Part of a small language model's weights.
Size: 9 layers, width 640, 5 heads of 128, vocabulary 32053, 65.2M parameters.
Training: a variant of SOAP for these matrices, 649M tokens, 4953 steps.
Each number is 500 + 40 x the weight over its row's rms, rounded and kept within 0 to 999. Layers, rows and columns count from 0. Numbers have three digits each. The size before them is the row's rms in percent of the matrix's.

# k: layer 6 attention key, 640x640, rms 0.0708, rows 544-639, columns 576-639
# q: layer 6 attention query, 640x640, rms 0.072, rows 545-639, columns 576-639
# v: layer 6 attention value, 640x640, rms 0.0945, rows 512-516, columns 576-639
# o: layer 6 attention output (transposed), 640x640, rms 0.0511, rows 512-515, columns 576-639
k544 099:547507488463434476485452451511529478529392480503467529538525531516512557568452482479457487544492587490450554537497539518475554435491484427533475441544490497483429491519522512580513501492437548
q545 103:534545485493516518516466503497539487431499619391495408524590502483445496542459492520458566429487500542448514479487455483489528451525526422514417499478540481460544444439564390472471463478474547
k545 101:536496469527533553565492436475535514466578475510491473511486454469486509548508525532472527471489463512456500456450394455448449455494462462473428497560463473443613483502496472523520510430538496
q546 103:527494496438500518510437529511493452460506563445463463522512506457537447528474470552421447483506462506477489475475499520550458476561482492561475511450567459570487525435523483472528483528454547
k546 107:559510432402541467496443452584525515490464506529484487460476436517535481488529512534581481476456509525489485429480476516462473493510485439459473478505560571480485569443469459483507478502477527
q547 097:480474497603431456470531563521495480469535528456518501516476523475428497463477552430377492458551494491468491593439570401525525506437476560498519510589472478508404535568509485563425508451537443
k547 104:468511572563473518517513553422504483521522526455493489555482575578424455468484506475473562566517504470488562638480514531453443525473460514460523483507456493489439540556516487486411487456492468
q548 108:525502513470530511486451453602492485541506564448500466492515462509463497451480473487512522522559495512487543492527518497491510494555408480475524488520554508473534489491467542519517477562593551
k548 107:569554506480531525504507474480544494468503550538516580532543502497540519470531477517501508479473443518465472493491541485448542478464495493445487492549484615557481514511497516520473516479509538
q549 076:484503549561475487546414467468557498487546552576513534492532455507501505488547630519378446411493425532472436558509503488429516538522538522464504493475470545482486462511455424534487611479473531
k549 077:478429555522496469487456490457519473483581552510594486483522545517434540557532532363455487446488455496613475466511543510356487547463545519490440513516444535485544474515503518506445513455571471
q550 106:436471457524453515515528561509552473460471467511498580499540502530478575530534544539481425519447512492441540476469542467524474490496502461543561446465447522510531457521553468457507530530498542
k550 108:587446515498504513469512548516474480462542404498455478595494512541418499463547598537473541554446492519497471562521513510521473487490495528455515522508561601452511449546542535505483571521474519
q551 095:484517419515514465510466454474454491484470556522543539485523520451466566545552490565539487477497424475411542586550426465497491598475527465428580492424533444476524451530475442505531477499549571
k551 097:543485578560482561440489404446462573496527500578537475494490524384537515498468498458577468553510432457543479515527529497426491575445470505452466450506474416477523483466487548441578501439556500
q552 097:463481525533462475517522466622527461510437473481479469536521512486498537504477533546481500431498501440479527471533531481516468523539519514515535459457540608508434474471562566501501532535619520
k552 099:457431544519418514450492456549544516472508543488502454482506526457526528465479511457441496479511495499531423484490498416527492569421468536527503473523489549527577547419515556458432488420539439
q553 100:534526438573453468464497488519476469469529532527512540494524550511541513492539451542505487539516513504452493448524492405530523531460510547502590500505495523530540513445515497443500542498540554
k553 102:445507412484531476481444460516451506447498486529488510449586461468580507551457465530558466558490526546497563476470466495479497421435536521530516528543502485539527549445476516524528501473558515
q554 101:490508470490526516530628526515540527542499501477500556450553471460518513511524418477570413527563441575510541499484529512462552526481527421504635547426532546545544442421532567467479481545570464
k554 104:516511527531574486512549473523479536446499558525511551416517478505529533546464598510537526527479548493543482509470565459473559502467504538522564453512559492472521539441513581505504450498485539
q555 089:484575489541514527434445480507562486491457541469535515553509594496529555510567547552474486458547527505503498495524480472408543505495523520507573458563476480436600536526516467588568505447484461
k555 089:497512470511456542469531535444497565497511544544517487515475542474474481508481475453476487449471478488524441478497473510473500465439445527472538445525544562476509529554595490503551608489485474
q556 098:501509531447507436432437507435505437544508503416510471446513470476475497426506481504574506477429511528486509507515479542537490564483453487497571505483492464543566473548472476558494498510498420
k556 102:540531539459561521530456539546456464491483449510559451495523457491514517449466430544530518432427452475596451474595461507483467511500514532416502426477511467519510502519532459452538573496444461
q557 105:459532438511511480436445533475501453484526513534483574522503464481518534547567527535525454527572499584467435534533492468500524557517488533436524492449478500473530500544469454495510542511492443
k557 109:476575506486430521437497482463490461436457425559468530452479481524478501499486579537535528539465571469500518499526518555467549463498472505436493485561441545542554415581449419526519541485483455
q558 099:549559448494501506527516540483539458478517501515471468459455528473468522568527493468446531456526418515454472482491462455539563518507442451436495481504499473466543459486469465477507451494524563
k558 106:541577531504554479439481418500588418509519514516505505511505466519558460536517498548451510428559458535448473463430493481519551507465498499512434486498491480463543463431506510569486551542513491
q559 101:550455496464509527545502497486482529501501555454518492568506560477497457499514431536508549497494557501471590441457453507461559440518547497473430506544496560588501496494501453533460482498421517
k559 104:524468432521574498546516516540534456433468502487528534553493532476525512631502455505438537486501529547505517521437466490469463465555531491497419521535542543514442546444494504481512473500487521
q560 111:419457520545508408509493523513472504567535455510506502420541494581539538524482596495546498478534540576549515518501493455472548513524469542543548519460508514599528440517495503477476493565455438
k560 110:461553546533543466488483553490471539457523550525500469439439502526459552460502548546539555566431567441505552469520434498496488512524561550439525517499554417549506510552502423544463419557406580
q561 093:461490518448467511504565474480426556489493421494495544504488602523405468455458467489423565447542493564474532512436446530519527539548523499477467500485540494477497458486497541501525449527565527
k561 096:488508484477543468425483546459440511505540530515491543480542537549523499502536498472529564525529512521516523466582536527475499503552460523465485471485513532470517511513410484499485402535519488
q562 099:523527468485517509484454460457491516524462428414488495503386482511420511463452539442511464462491514447522509525513496523469494493506512560425464452501425460467486542521568432510550540532460501
k562 105:515511549467503549526554600433543455520512440460374492562423599545425524419472513527522495509462468505476510531455457464505471556531543527495466459483459467517485453446481518455500399526458582
q563 103:490555481478519465524466502457470456579456511469607506515508581498526545550544446534506527482506464562467455528534503482546512463424543568453595558533536490456529509503480573468555506476480487
k563 111:541553382463499508451489503503382503549402521523587503502500560515470487571495444497482445508561380466515443496558484516539541506503480535490483510542532578514571555478489478531503549481533510
q564 102:503493527523540426518490540472499479507440562512469468529543488466493489532534427594498470474507509459464527518513504453523432460523537486495508567489459496478481466558474480487527478493521502
k564 106:493449499467498491490464548465483589554492543522548448494488449504537546488464496416556467495547469450503440538486482498485474534515525470429490541551492453505467505453521531466529489479524480
q565 098:490500479477450519532487521491409504445541490523486428514489508488534535494506491579463566433582503513505559488525525413562502474511475542526472474494529488475421457546428505534522501459448546
k565 099:545477501503537462502542468517453481500535551500506425497489554488502434537534463530497588484580467508431506540548524485572521555498425488495463508500555484466578448485503492563478501511466428
q566 098:534502569502473525519517441431465485429471390485488479513537531495477545494522486454481514444468535516514445475521496504522510468410443560557454530506503407462486546477514532462422489494538468
k566 105:499545502575550429495579450504494499577475459476486461510498496467555511529537451527444502554543493563504553475472497486431507480437442546496454505515540525535526558458600549564459459569490494
q567 105:536542509510428476472493507489464514560504477556543494472520488566564527516503477487463499530447474456439501489476417491536422507435513474572529525493501526499520510521494472549551508503544478
k567 108:558496472500481521522491503477406563473526479567491492481498437480508548515484536493433467455519544488463430480575521511501481548442500451522513498468502475506526484533497511516508574464520521
q568 105:557512499497490461447521500454519429521488512497430540498489440560508437566521497581500486418491437525423541501525459467481543520461584525566502506480505494449515445514491487561496557549524440
k568 113:534513430513504414509505487501554499512441516489496518505516456524483556574440452455470516496490500527542475543544485480478472492484513478539520467595449417510485452564499479497477496487450531
q569 100:485483434508502512422544526491485482482495431414513506545481519472453484526522502504463545488477500498449505519460461506463533544540494458469483480475539507428537498519538541533538507553488509
k569 111:549470413487506540510501495514445472464545499487565512451494452493494450459509493500463500430479494485543453494468460516570444515509451555515484481448505562472565468519410450516546533579506429
q570 104:488405495510520503512523574463481550489473436541473476503586536536475447536488552548410496464500495555450508449509412513494594379518533449483450499513506536480573572562479510520536430486466498
k570 099:457461426548502552508526488436457524461521448481470460547509505476433573552466486554448455481501561519508495519529478557539508513572460468484473495473506532558446468529512494504420508521517515
q571 103:456479517469528497477487533506566437420533538413521464475463446446509449546527441597422535479506522471444459552513534475507468483535430471521444539446460460474476534523505514474471444482517552
k571 107:451463490539543525529487399574594492545545519460513472445565399534489470502497573504501451485470434548398530486462440548538508503481447490558536532462489504488499429523488502447465488513489434
q572 094:450480512431453545470571513543558426500478574538450466489507407458539507535477529499460444489496514493569487470528530517461505492524490529489486512442435529518402507603583406570557413544501508
k572 099:426511537427463500431517556504588454506572497528418545539464515524550551511564472446483458525488525510526505430539495451514519544517519511484504537547493464583484454535486507474443453444503511
q573 099:543452487518457492443555498506509481417444500479507483518448504464505537472475524436542498422507530511444497476527468475512507529486523473584473470515500496500431504512512482516497526491431508
k573 103:546572511486465531451550507501451495552534487464468528541424526530489555540494436503547513443472472469483510491483499495500542565476492451587564498528496504457480593499472517518494465523479525
q574 101:491518570594495542509523526521567449526503461513467534531561532550512457592596504538495486559531502564428492497500480454440557486507511507406548484444528433526457452473487496443467453586544530
k574 105:506590552528492503486524479504618460519457522478516504506573478517449457524479475534495485570525535516522503485509506474491481507511478485497528468485479374488457452503463418537516554564447554
q575 103:488504508514500464497554475562549540503473550493563484517517562502495445533552456529506563551497542503484532523407450469516498509534559541506490472486527511491464576553499524471555478564497527
k575 107:473557450438489498393525494521509507510495516484517560453493587597506482490467492504521471541530437479489538499477474483512505514614535521509474539531454498547402516552423500524548510479597425
q576 092:484485517516542468470515484559478519467531516483541439534515561522551508569496475513438533528569632576563517502523488468503570509471547554546568527547511422513470493493491493464529496462460527
k576 094:495500424459523396497554550519397446504538527539515513432533546518529415545470541539486501534537558545505510508573466468493542518467527561505503509510569478524529519498523469471439478469479427
q577 103:547514462460555465555547538462484479454564487531504440597463486577498517448404579574458424479553529483473426536416480459522502388509568466453526507527455462538419547472429493521442445526527439
k577 101:440542473527514502540489535469510505500586443445496477601480489488457422531462498521441524486479580527485461590551463469455464578471509437520487502610477501555483411470481494551493459491438538
q578 100:451447500516473521478482555581582483540444531514550474572546572431552550525466579475500536452528607486489554530439532533495515552496482457578464512590460519538518552474533499536487513423535502
k578 104:505562477513502534513530510539459547497472566465461513494484514471514573500503486505491513502477599502417517537479474445521512450471537463494471503511472523527441539568514514529540454478496493
q579 105:503542514541485478516528532577424479478499500484461508490476502500492580493465477485567537419467420511488444609541521491425590450499503515513480511470426473461540487449550512448484439448516540
k579 107:485538583512502553476572461466435490526489531510498510479495486506524558500529509525448571498547458460485418516486599512463515485413456525457504480413518549502543563501518451489431492477433542
q580 100:497511598439527485479503562445520546505577538506497499537477522477457424473488485471438430477531555609499519482530483549420546507606518498467503506487529559577463425593486509480468454530430543
k580 102:510535616565514481439522517485485569519452500501528439512506611527444483461511455531494490503550513464466571507555478488427560480549515450509506505438516515555482513454472560482479585448506566
q581 103:529490513521489565545462494510492427519493487496478368536473501476502492460511488590466469472465497456522457586485507448513490450493506547502460525544507479504547491482534487505560457476473466
k581 111:484517482468522528555536442421532490563539511449453470531478476591528496468459489497461542549469391589516538543424541531523511411478480535461487523518528429445491490588464528490499486462466486
q582 102:477526525551497478469473559526483503539592496485408538611494489451505481494560505503485541519559428545489519547512538551519513494503528569506441478484501578566423530547488521531522529461484576
k582 110:437522590533437520525503560543519476487498483523544453454477540494530480530483549478439492508510525458499535568542511498362482553489556505611524499433548510430475506537578468451475489475550473
q583 100:474492450454561432500486530375491478484570511496507515442527476496523518513481490377425451475439536503541521387467554476539474560446531519526491519442493502493493526522497395498444530464479458
k583 099:553492535517530453661512524495525410531490427462503489392520433445567493511528527492479511430507554460522480491536404463458468581460509548438537540405561394551506469416575487486477537484530395
q584 096:518502545483530599542480478418466466509498437515526507519480496524477496510454426564532452526493509467504561470518486439481431526519501548506461502482560450520489444459464514485498532519487586
k584 104:526476570490458549446581549509430431524492522524531554466550501448526574517536509387562470483533512484494538490550480505572528481537488505529486449527478561535471483449462574521565445507475487
q585 095:495486476468514607499447439558518460489456506480486458459470524496541493561498559495573459470502454579491492527420535526450489606544488521494522430454491506510463431458561487517473571564484493
k585 107:513442460401525540461476441505510473424554530576513559513505526451551539504484510480542526482404439547508438504482493484491487533466535598521491420527464528495480549509446571525606458527467556
q586 091:510459474502479490519468540533527481530459483470500476525542453444446496539532549472432488498590475538456564530444549547529537494536551514512478532543411426507513493508506465537470452552570508
k586 097:521509501528441453506526537475506427483527515542540432471492445513459527455506549477506559528521534511475490529499607494388436513452512481425430461550414531470511502526599459487522506500557529
q587 089:531545525466601477498428549529518531526426546444508479432485443499477468483482508484529477493569351501550522453582534576503537521569478453495436465432506465501569522510553475477520441493500578
k587 093:494475516445507523492505560476466542490460537486493505477469470530545525451493548462585487438506455488478434420485507550492573424480508455505506451476480572454599467477509487443515497440504638
q588 096:493534459535514502447554548494494513557449521537479441503461615424465434501538472481515536491533481463540510491519506495491516483483440498471441477514485469436543428511495501496462611502508477
k588 101:428459460476513481524476504514464455432439479491533489456508558487545504507509511503541486494508502543509508422446497498472533541465513569460422512549497520505507491497537478509540468499549478
q589 093:533522436505496477478515445486484456458464454478472495514533462479564520484446548474496525525524481517492563541496443488471515533431469518495608548513479514435501576486530570486513481510505476
k589 090:564534512432412508570543534490480434553490528472500505470561516507461554520482496490476526496439449433498548440492517526472529493502520539470541514444434518511532473448495481583487411512477483
q590 097:549550461557496531548467357444442494456464491492519529532502522471522532501431549482569551532457534476490518545494427391468507535462516514538570449520473489519530489522487412467485452477487485
k590 101:547555632515491562557527550502509510440538398484458493488501460484546491510461498537484471555466457428542499546548499511548546510501416508472472421516520407515516496458443495441542477441417572
q591 094:450411548489486496465522455533543482577399541501455527493546488527460477558519480512562531485564453475513544493487532552521444524541472508496514485482480533526503524511522506511560478516562564
k591 100:489530514451570474514494540500466490464464527528537479428511444546559545437498524542490469465462497524437432490485484547542489488516495562530525471435517468476478508550472449482517520537486531
q592 099:486578441526518507450439519547527487494525541533540491489490437516560510525519468545408469515429580536521435475464550475528464579486433531542435509471504512551450498461539502430481454441521468
k592 104:488447429539509512558471423498481532492450452470511551381512513467507458541506542492511493415531457526499550429449463555455521525477509504493488513442482511463539532501532466579548541536484423
q593 104:411579514450529448496464508523448579537468574502516534585473521500511542438538519473453522494457538495619520463479473474427527535521521534500535575522488484506462489453485483487511467487432489
k593 108:461515479453487438456441576494471565485545553500510483528525502482523461448500468411537474456443471480481472465563495550542492528497530469444520516502444539508481458497459479514582437414502435
q594 101:539506527423510484513504491467426562497421498487414558495488558477444459449510479558498491431419483448535553520445535504443484438514538466465519419483487479534464586503505525514533474507456471
k594 106:531512536513471478474496566485452457526469451488472471480516508408463517514530530477515529521469472488490562499419476465457510509574434464442495486502533480497509572457493462505430465515513482
q595 103:461437525511524490455468498511506485424450487492525503508532518513476516502543516473499470503513485551510557494500565445532530469532507511539488456502501443482484450467501557507523477505582508
k595 104:494494426474421454460497537534556516400477466513408538479533451449427574521457570517482511534478548495515477474471464513590540500571468518501460456540540541442528582431442495497534427520559495
q596 097:514565566444528520563379506505533439431622522508435480479534533479490492535527450512463526512540512540507460449533513499453520484544481488462505557448526517522499498496496487433487482488516479
k596 094:453550564457526465506426455574481450534519551475525432464602509517571417495596485513442501474571411541491530430523477479518547479437482550482433509521505539497633438554440434501499583449493533
q597 100:540506480529468509522508536541473494529508501549488497493562489511509494421562493469478493450541487535508500507617481477518481506535503532442528515510540554477492475516408502520488424549556491
k597 097:506587512535507523503439572459492580475451509441609510583484591459483497501505484546501519583475574456519556488454500477458548447572502493535503545458512552510515489512475461519358492463517466
q598 101:473507414437556496427449509482436395519566606457482536570507481577513475487517410588466513477565475509488521482527515467545471488475523478501482467427459466537482521539511470548517413531512522
k598 100:465510445467498460509488509469501472500510518471472468472525449459526503553536526474528503484530438543456499481453469523494515489499489499437487544513546545446547453476559439470463527503466450
q599 099:507492506530577490480478513454521521502523516507503528464471482552565507573522585587581488574482520516522534441504557431514524462487463500479519538524523483467524554515521513563508537537505443
k599 102:483475518520464500493503469510550495477520512507446486524487511507414480469420491480546487573486461507493515494499529537532499490559481587472524572610552438510535431514515511522493517516486440
q600 081:532531469494565495562504531490492495504482473429504416477454431523555529502500383505543449514523606513540460459554525548487492467497419489508462463575511442564452541470535630473530442442508463
k600 082:494520483506502492492501454527470505503371456447473490492478520464445428489507509622540469504498503530431527528495434512629571512541443475514479488462551467477529492439480449466452513518413526
q601 101:502475512549522525501495488510446433533473469384479471567511520503549510502426517439508509458447496410529484471540523506486470515465432484532518526563426543487536500535589468485547440453526440
k601 102:531494486505452489500549547416460419417410435512518462565570507527441579504510512491499498556512457434550528493491523532477447486509486587483504651473481552463540493561547490475516398482501487
q602 095:459515507482461481517510507501425512483497483467474484482545445483466541433511418500555464439545555447380439513472527475540499528491487460594485509544462446536442479365525524439509449463484459
k602 099:488500434433510466555503494558493537491493427460477407459452432525522509447529466542516536579478498532450444519454501529584508440514471469518503447524564522522467524480453557444502477581475480
q603 088:503546522580492477536411551562510516498542521452474498526561508450504504489532523545480530481505477527488461516521515510476546497542529508502414564490472505533466473486555478460494537494491540
k603 088:395498512559488464554521503510458541440506518500512468476511469492540419484524456646453480524506510514455483494466471521621458468483500507500445478474490382481541531500456406540462489568454516
q604 101:506511488502547460513532528493462477543534405444539483521506494499590521467497472445542454550466519489493481413517486462481535493561526475549537528470528506477505547415487560501482511490537511
k604 105:529464502538492506446561546524472495485487442460526527434452447489534554558476484473503587478531513483510484427563516507470476490520469464553496504513534500482480494422435575502563489500565490
q605 103:518466459439476485542553474488503552499444557384535547509467455577487446431475447459462483509498491532499517523481511510479518545462596500509517540491525457473539579506544563487546443491500429
k605 103:516516485509517469544563488512504502495489500517438547464460511563521444582462528492557554538492542484546595600456567476483489483536543489485566517536524489478455501471572503559495415501503510
q606 111:544538513487461515486525491502516480468522472469522512500492522456470448481502529439457532460470455460490536488384497501497492459538527541488504571483513556484539493470543500555476532512473422
k606 111:493507556463531476578493517505479465483531565476495537525534454577595505506501596547389588433478541460523428485488497476527459471446519605494509435584430510497481499491486438515458451470452463
q607 106:506511472509482458527450488433514516521519496473480477482520517504561563482451509488583513585547486452562487524472532540539519461546512547501512500560541524518573496454453462463486415519540475
k607 102:499501566506475491538428485422556449480533517541499507500490529408553498421499519446584453530468501511520484505487454427508486471452517578522520526566486495495478501546498507453546472543539431
q608 105:505436548529584427543472447540457492507485559477560512490406484478459546544518451533508555524495471427492534587531499502569454521543480506480529470536493515494519453520515474429481552444477587
k608 109:508421491490533468483476537483476548469475501487513524493435441473458482477500526488506510521510432473478490546460480451492449547504512431514513506459471518534527436492425451415554526482513478
q609 093:533530477545476467489508526526479505581485477464512466478461440440550477444533513492511445516513497540531533561521508495573510527571484498497551520521519543482453478530482487497452546564450426
k609 096:548481497535516518481496506518509447462480502519540468501436620493467520504449542438449524473491518462531436584512558475437513555522572505504519501572454501469517515481488492509516553469509457
q610 099:584454567507472517523519475499499610473513407489481569489497590454459513482507518443552617501452497408515526487483535522508500508529540448505535553496518519519456594495461513500487454492499458
k610 103:427558494536505483473448534532455569523551498509443484528538498515557535497529499491490525504479534467547587614437577455488463561555517519570542542499588462500495557563437472527455456587506506
q611 104:512473485544489534572469444567531465528556516568489475539542458501482512516600500460484470557495550531565512510478506475520416606497541526468573528493507487520494447556460501485546455500532497
k611 106:511511522471553466453426528463606480467507574513552502487540474502527449422493492555474479535511566483508622494446515510454469511468557464528467524490494491499541475562460501477523431475455577
q612 102:508578476431518493531500460466542515444569513513474557468464465541468554466524400509499469537516504612500513489462392511489541482542527519473469492456562527492481512461429516540457476522492504
k612 110:455587484480557465555508461507603541509487505453485521452511485500437496449496510494489479457518485501536494484539459550441525430490488459551477458559462506470513474498471526539516531497511432
q613 098:453448519487460575489582562516537523488468558498484551522482423525461490543551576522514493495460436487482540471484501507539529536549466479546460492470510497401481448520519425491440492496552490
k613 103:547454554485510538492488506511549491496487498475557549474480513531493504488491527582501440450476503516489465535435493491508471498523489437541502432407535493431562433485416449460528538597474503
q614 106:492551509568543491453452441465536432486472498513472485550516393499499460472510482569413529475420534434477544510544442521489542453498416505491500511512490487550503494525515438457495539470510472
k614 112:540471523439530464498521488555513503461467440479469488603527611502459547505514544512451508517465487497493603502499492510593462513505497444422525480511503476529492466453528458519455495485442459
q615 088:524451466467555486551504491476532510531542502554492483530453468484526447495443502511560508549552565518592486441509493529503484524513443504536488450565461470555467538547459586540466497572523386
k615 096:502588550521498473531496491544508482470481498467513525513462601517526394475443469574557438556544525546506556536528550511550484504520542452451529522487506365507448452497507470543503560559429548
q616 107:552479414477546444447452468497495480511511566443484545469434528539513438485415482502447452471435441415466447450523539503449512553496522461515449497469469542608515518476472487542513448524543464
k616 105:526531517504443475478536493486486579522521476477487537506484470532556528497476499485451501505515485490553384522512521497567483493443525494484479570491449439464430487440490511584475464412462507
q617 100:518479466539506523497469492512524526488538507550527491492520561472503457532599498548454463514477528516499556457499493454418562580444494531461448494506544519443500454477453521525509487522530461
k617 104:508469465517491541528433465408597483532466554478549474458583518498470538462491466533563435534522501452505526485513429483522486479528447494503445498553556495535555483483465465519433529473466425
q618 101:468515483481526522494456462467522479581480556457506459567527474534556498550521501563451493516510527527458510511424432463503456560504425525492471460488530542504533549491530516598560540576501536
k618 105:559479479390484529536499506491516507434520481536513522441538414507547457524527452501506463487465482582495459485483443500567525492440490428516560417532559469505474469509539467519409508466459503
q619 083:501486445524485528518478494543535443443527466486461500457490481483529495535574409512579525495539549484458462484532536503583391452473511520496535454539493495546487521494570615485522470496559481
k619 083:581541516447506492513444412534541534492442459494470517500494488548545471491503500679548415544492480557390513512516473515547547481486483510538508475514516520507505577514456472495500523495443545
q620 102:481468469565497519523523414521507475481477465504446451516464569485482543505538476506516493539574540535540526498549566464441443508499534520513620507550500508564434530456453430521457466525413525
k620 109:442415500535487429515519485541513520518488534545444564455535513486514497463512460414535551624495504500468555476551444516496540418515480461495448467499493456486552523518499482558512429469447490
q621 102:501560547456576473579508516471536491560475515515495502520486502493491538503517412551568550513395522398534505520543451530472413415479436490507500497548478467489475481450461571497531514471613497
k621 106:531511522521476508445512422515524504524462500534522569535504426410492471527472449511554473444479472517508527476469439517489454556493405446465554565457473535548455507519497529473526505501496463
q622 094:548538498485611485454423502486455508464502528526529492567490488484529509454479552539507442541522493466510533415494440448518456465500480546471474538505544508478483508457522482490494524554512578
k622 097:538517520481466515543445491480469550443568477488399548538487464481508455478455531562517445593450523491484488420457460555564513441518528503473525483538486460481515489410480526469493495520464447
q623 094:488530454509514598506520501401533501559512503465519507523492493473509536558491499426523508516456571446516557471435500538473567564513483593530519538524488516529481493511563445511492532487506436
k623 100:452615454526511499517557495498458446435485455468522530430431498496572475549496481536511459538522527508535535518502498509458459561507547526491464514501554416516530520500493493517498438540485505
q624 095:475491550525529497513491411422600463501498486529551461456525467471500554502461457506521494437498496499504487478510473479498462427521569509514478507454477493552472460512471478494468559433449471
k624 098:463485508514517468517468411508509500492512500492463501524540525492470465537490480489494477469564409541512395451519587519556495472471518451484496493518547437520533558446564547508486516525415449
q625 110:456518566492524503553532487529501484510519543515529472539497518542525477506534535599473546482637501448458459419541486516516563498548549515503512550537485497450493540584541537408558535527479581
k625 108:385494518483518491462529459409438506584556487537511453481518547504558530448491528529514436482572495528440478447465541522513546471527583548545481493560515516508492513492530506544519500539518569
q626 100:421522533467537537514525503508527498517458432526597526463557476451494462568506540568505424432600448498476532531452464506553468493473498470496524498443479472494525452524458544463566525529471466
k626 099:463533519463458578444498496518478488488488482498543455472484525550486468588514516546506445519475507552518521524448507535513462506491488555546483509481500490478525514463522571482564494519426585
q627 104:506531501550554457485487518533528423588504529443500559514449463519527491433548444552464540508525503569443487492510505475579518489532505543480437596492504470517471508488522553459510507521476582
k627 103:447520516564503555411492520542524491517414458528469494432489485510489595506469487497461481495599557488461531514511488505435510491532534394524482523481537557497459430423558430422528491527579466
q628 100:499503515557447506488513490489480507522481489567559515481450510503476480464612452467487497533513512497501554460457485471522504500444496503434545524519408506466528452515483524489515549535531509
k628 101:483516471510557527489494519451544522529445611536531488485501481495414463499516526532496523450488480482485508552486484508404495584495469513475526470506510473466477491538472514503535508568511527
q629 107:585487474529513483504467412492425531533511525581539515500525559483572463494552498393551491542528480506551548492510444470426467517491558460510480400511430473507542495576529523484541494493498492
k629 109:533501550419531438522519580428483514524558444493538522481524491484505469520449466530587440517529560499475463481542528469568475492481556494475493407502457435476466537461460495506497495439476506
q630 104:515489550490526487492509423486484499545548442547501463459472573467496485481554427406477532509565523493520532490502495515479540426422417522477536448515493523594574473542494467513424553499507481
k630 109:525543522517517516463458480438483491449455529526518542488524516530525475480490434536446528490468485512487508484505480515503542428457439497512519524469432526578519520485449471480445530485516455
q631 089:398460535470537497454565446498484490442581400439522492490519555525476458539490536569436532502542463446513486487478481459481459510470620482476527464495522462543472501520519477545504507536513548
k631 096:476435486520508515513470554540488441496616557478471485481544469561565534538516532402433525493516473526547489453577540507427514541483512595478533512520529542475491478508508546491548463425555456
q632 094:509474495533480487469562506532523501538486541428576508511482503477486509500485519491479523518478526473517570567453529543508493440533548471380483539580510616574509443456580498513459458556535453
k632 094:439509545533412573538481497516569523486567490495487511492532479432540542446494547490484517488458576439494446536502476483451518512539577506476488501565496550522511544494535412450504487467546474
q633 102:482474494327457518602506473524468537457550437460418435493424501488473456500505451538497487457470527506507440458469470520490580412484521508508506477476536515496492480406464538503467491514528502
k633 105:526499516505542474496511492561520436490449550545545509471472465478551492488555469546505492423445452494480547536490536443456472540507458513572547504542491485532480474470459565551515401481516496
q634 099:445478506468489499506629552529512535521550411547475543431500471490421462455509422489514476483542508489558495462489515526553482437500490462513509442465531548497538538504494536526457524495510472
k634 102:493523528476537512464403512485517562505529493520509548427413459558482498450535555492491560423486600469460500489521497497529500540598456565459536524453610518470512545485428438495475537499478486
q635 103:486473508525480479518490507441507490440490481574550542476487574539488484498568582485473476514453466456448440496508538507505429458542553577504502457463442469600414610517513459486547539551531539
k635 104:421484498525480456539492475490489545531482456458455533417493482572452477513501536528492457477528497471550480484591497507441486558468450482560483467488557527512547564531502535502424481491508543
q636 100:499433558546506436543521408558523479519511433501468444441498451533469484485495489552497517516512503488513450578496512522510483453529478505517479540500512486530461511523517509482473485556559495
k636 102:476465539576479475455506422508543554506537587525565479499492500519487532428590496502468519519499459476519489497505654484409521542577452470419487569417523511559464478527480473435458461558483459
q637 097:484550625478534476480483530583539482403488416486539416451509449513548570564587514509470499406499532568473518520502477496476524517522488551493538522509506477538454412532498512456567556532463478
k637 103:466502483422504527463533555465489517486514541550516505474508494500483536498539483563469563480540471489517564500505478530539519567506532548550498473484506501534563469532501539494505574506492438
q638 099:484519478423472489468592505474461545532479373465469519520413541540444467518518492484472520508474561432489511556456446444542493490468521513424552497454560466481527517492503474495520480534495531
k638 101:508527490521506472525517492590513502507450472469405512520445453540520441497486514506481468500511500524425532588527498497569574527485452490565588482495534518525463437496427481509564457523562514
q639 097:552538446538540527478455476477564445488487462478496546491561462517575498485603428514544410518546498444455532497462447477537418497526590524514491483541513438516570517472472554504582499433513550
k639 106:552453477470546466474493522443501505460427497499494554583461518471455483464512488556530492463502549533456520532441478431531476483419504444508507419543458498485499452523501466528518533520434428
v512 090:511519530576414490445483560526463530475469512443525509496485436451425493449563474502520495488481463525510528517513508477536506503526512536493550534513487460480480513494456478504524417460471565
o512 088:504492586535531506563537458479515480528525508481514496533511574442561483555479551571511515541534500475468488468528470525593523439504528493456524490504577511451486475452598468536491511567506431
v513 089:473425486535433527511554511483536512418485483440495517504568443452480473501488537457509533446452471499518444441484467571548477478488528513467462501503500516478434512497469553463486456525525498
o513 084:535563472526479439573536512453489472499437503530469482476442465516526511495474509467503524541549492470448532471545569448517498470569469421564571495494481435538543471484544467560493531556529454
v514 093:556536389494503477530515483551491501463485476534546447415526463479536497444466430471546560455471589465455515440503579497492463532509482489595489458521447493539480490534441455496540495478475467
o514 090:488512480541501647530465458467510508533505515437502491479484523454520503445507537548489581567551512538543527508412484438498565494521488499492514558489500555484450438521504540507506515475624513
v515 089:499595474580544513445490450446474463510482461621466461470580493467428535503510553553579440533497493457466495527527440512497439492497497503541535489490515494479481519493505423510549498457464512
o515 088:511447519440517561441457544606537470502425507470490521469489474486456481538519476484491507498482519542514538492449515527442512479405582504566522482488538503515476476435524465412469462533496505
v516 093:441567518506519523483487565573480475470465416523545485464522537444454530467495489550538489516438422506592495500461535459513507514574540521451474487544523474467434491543478494515501462530500497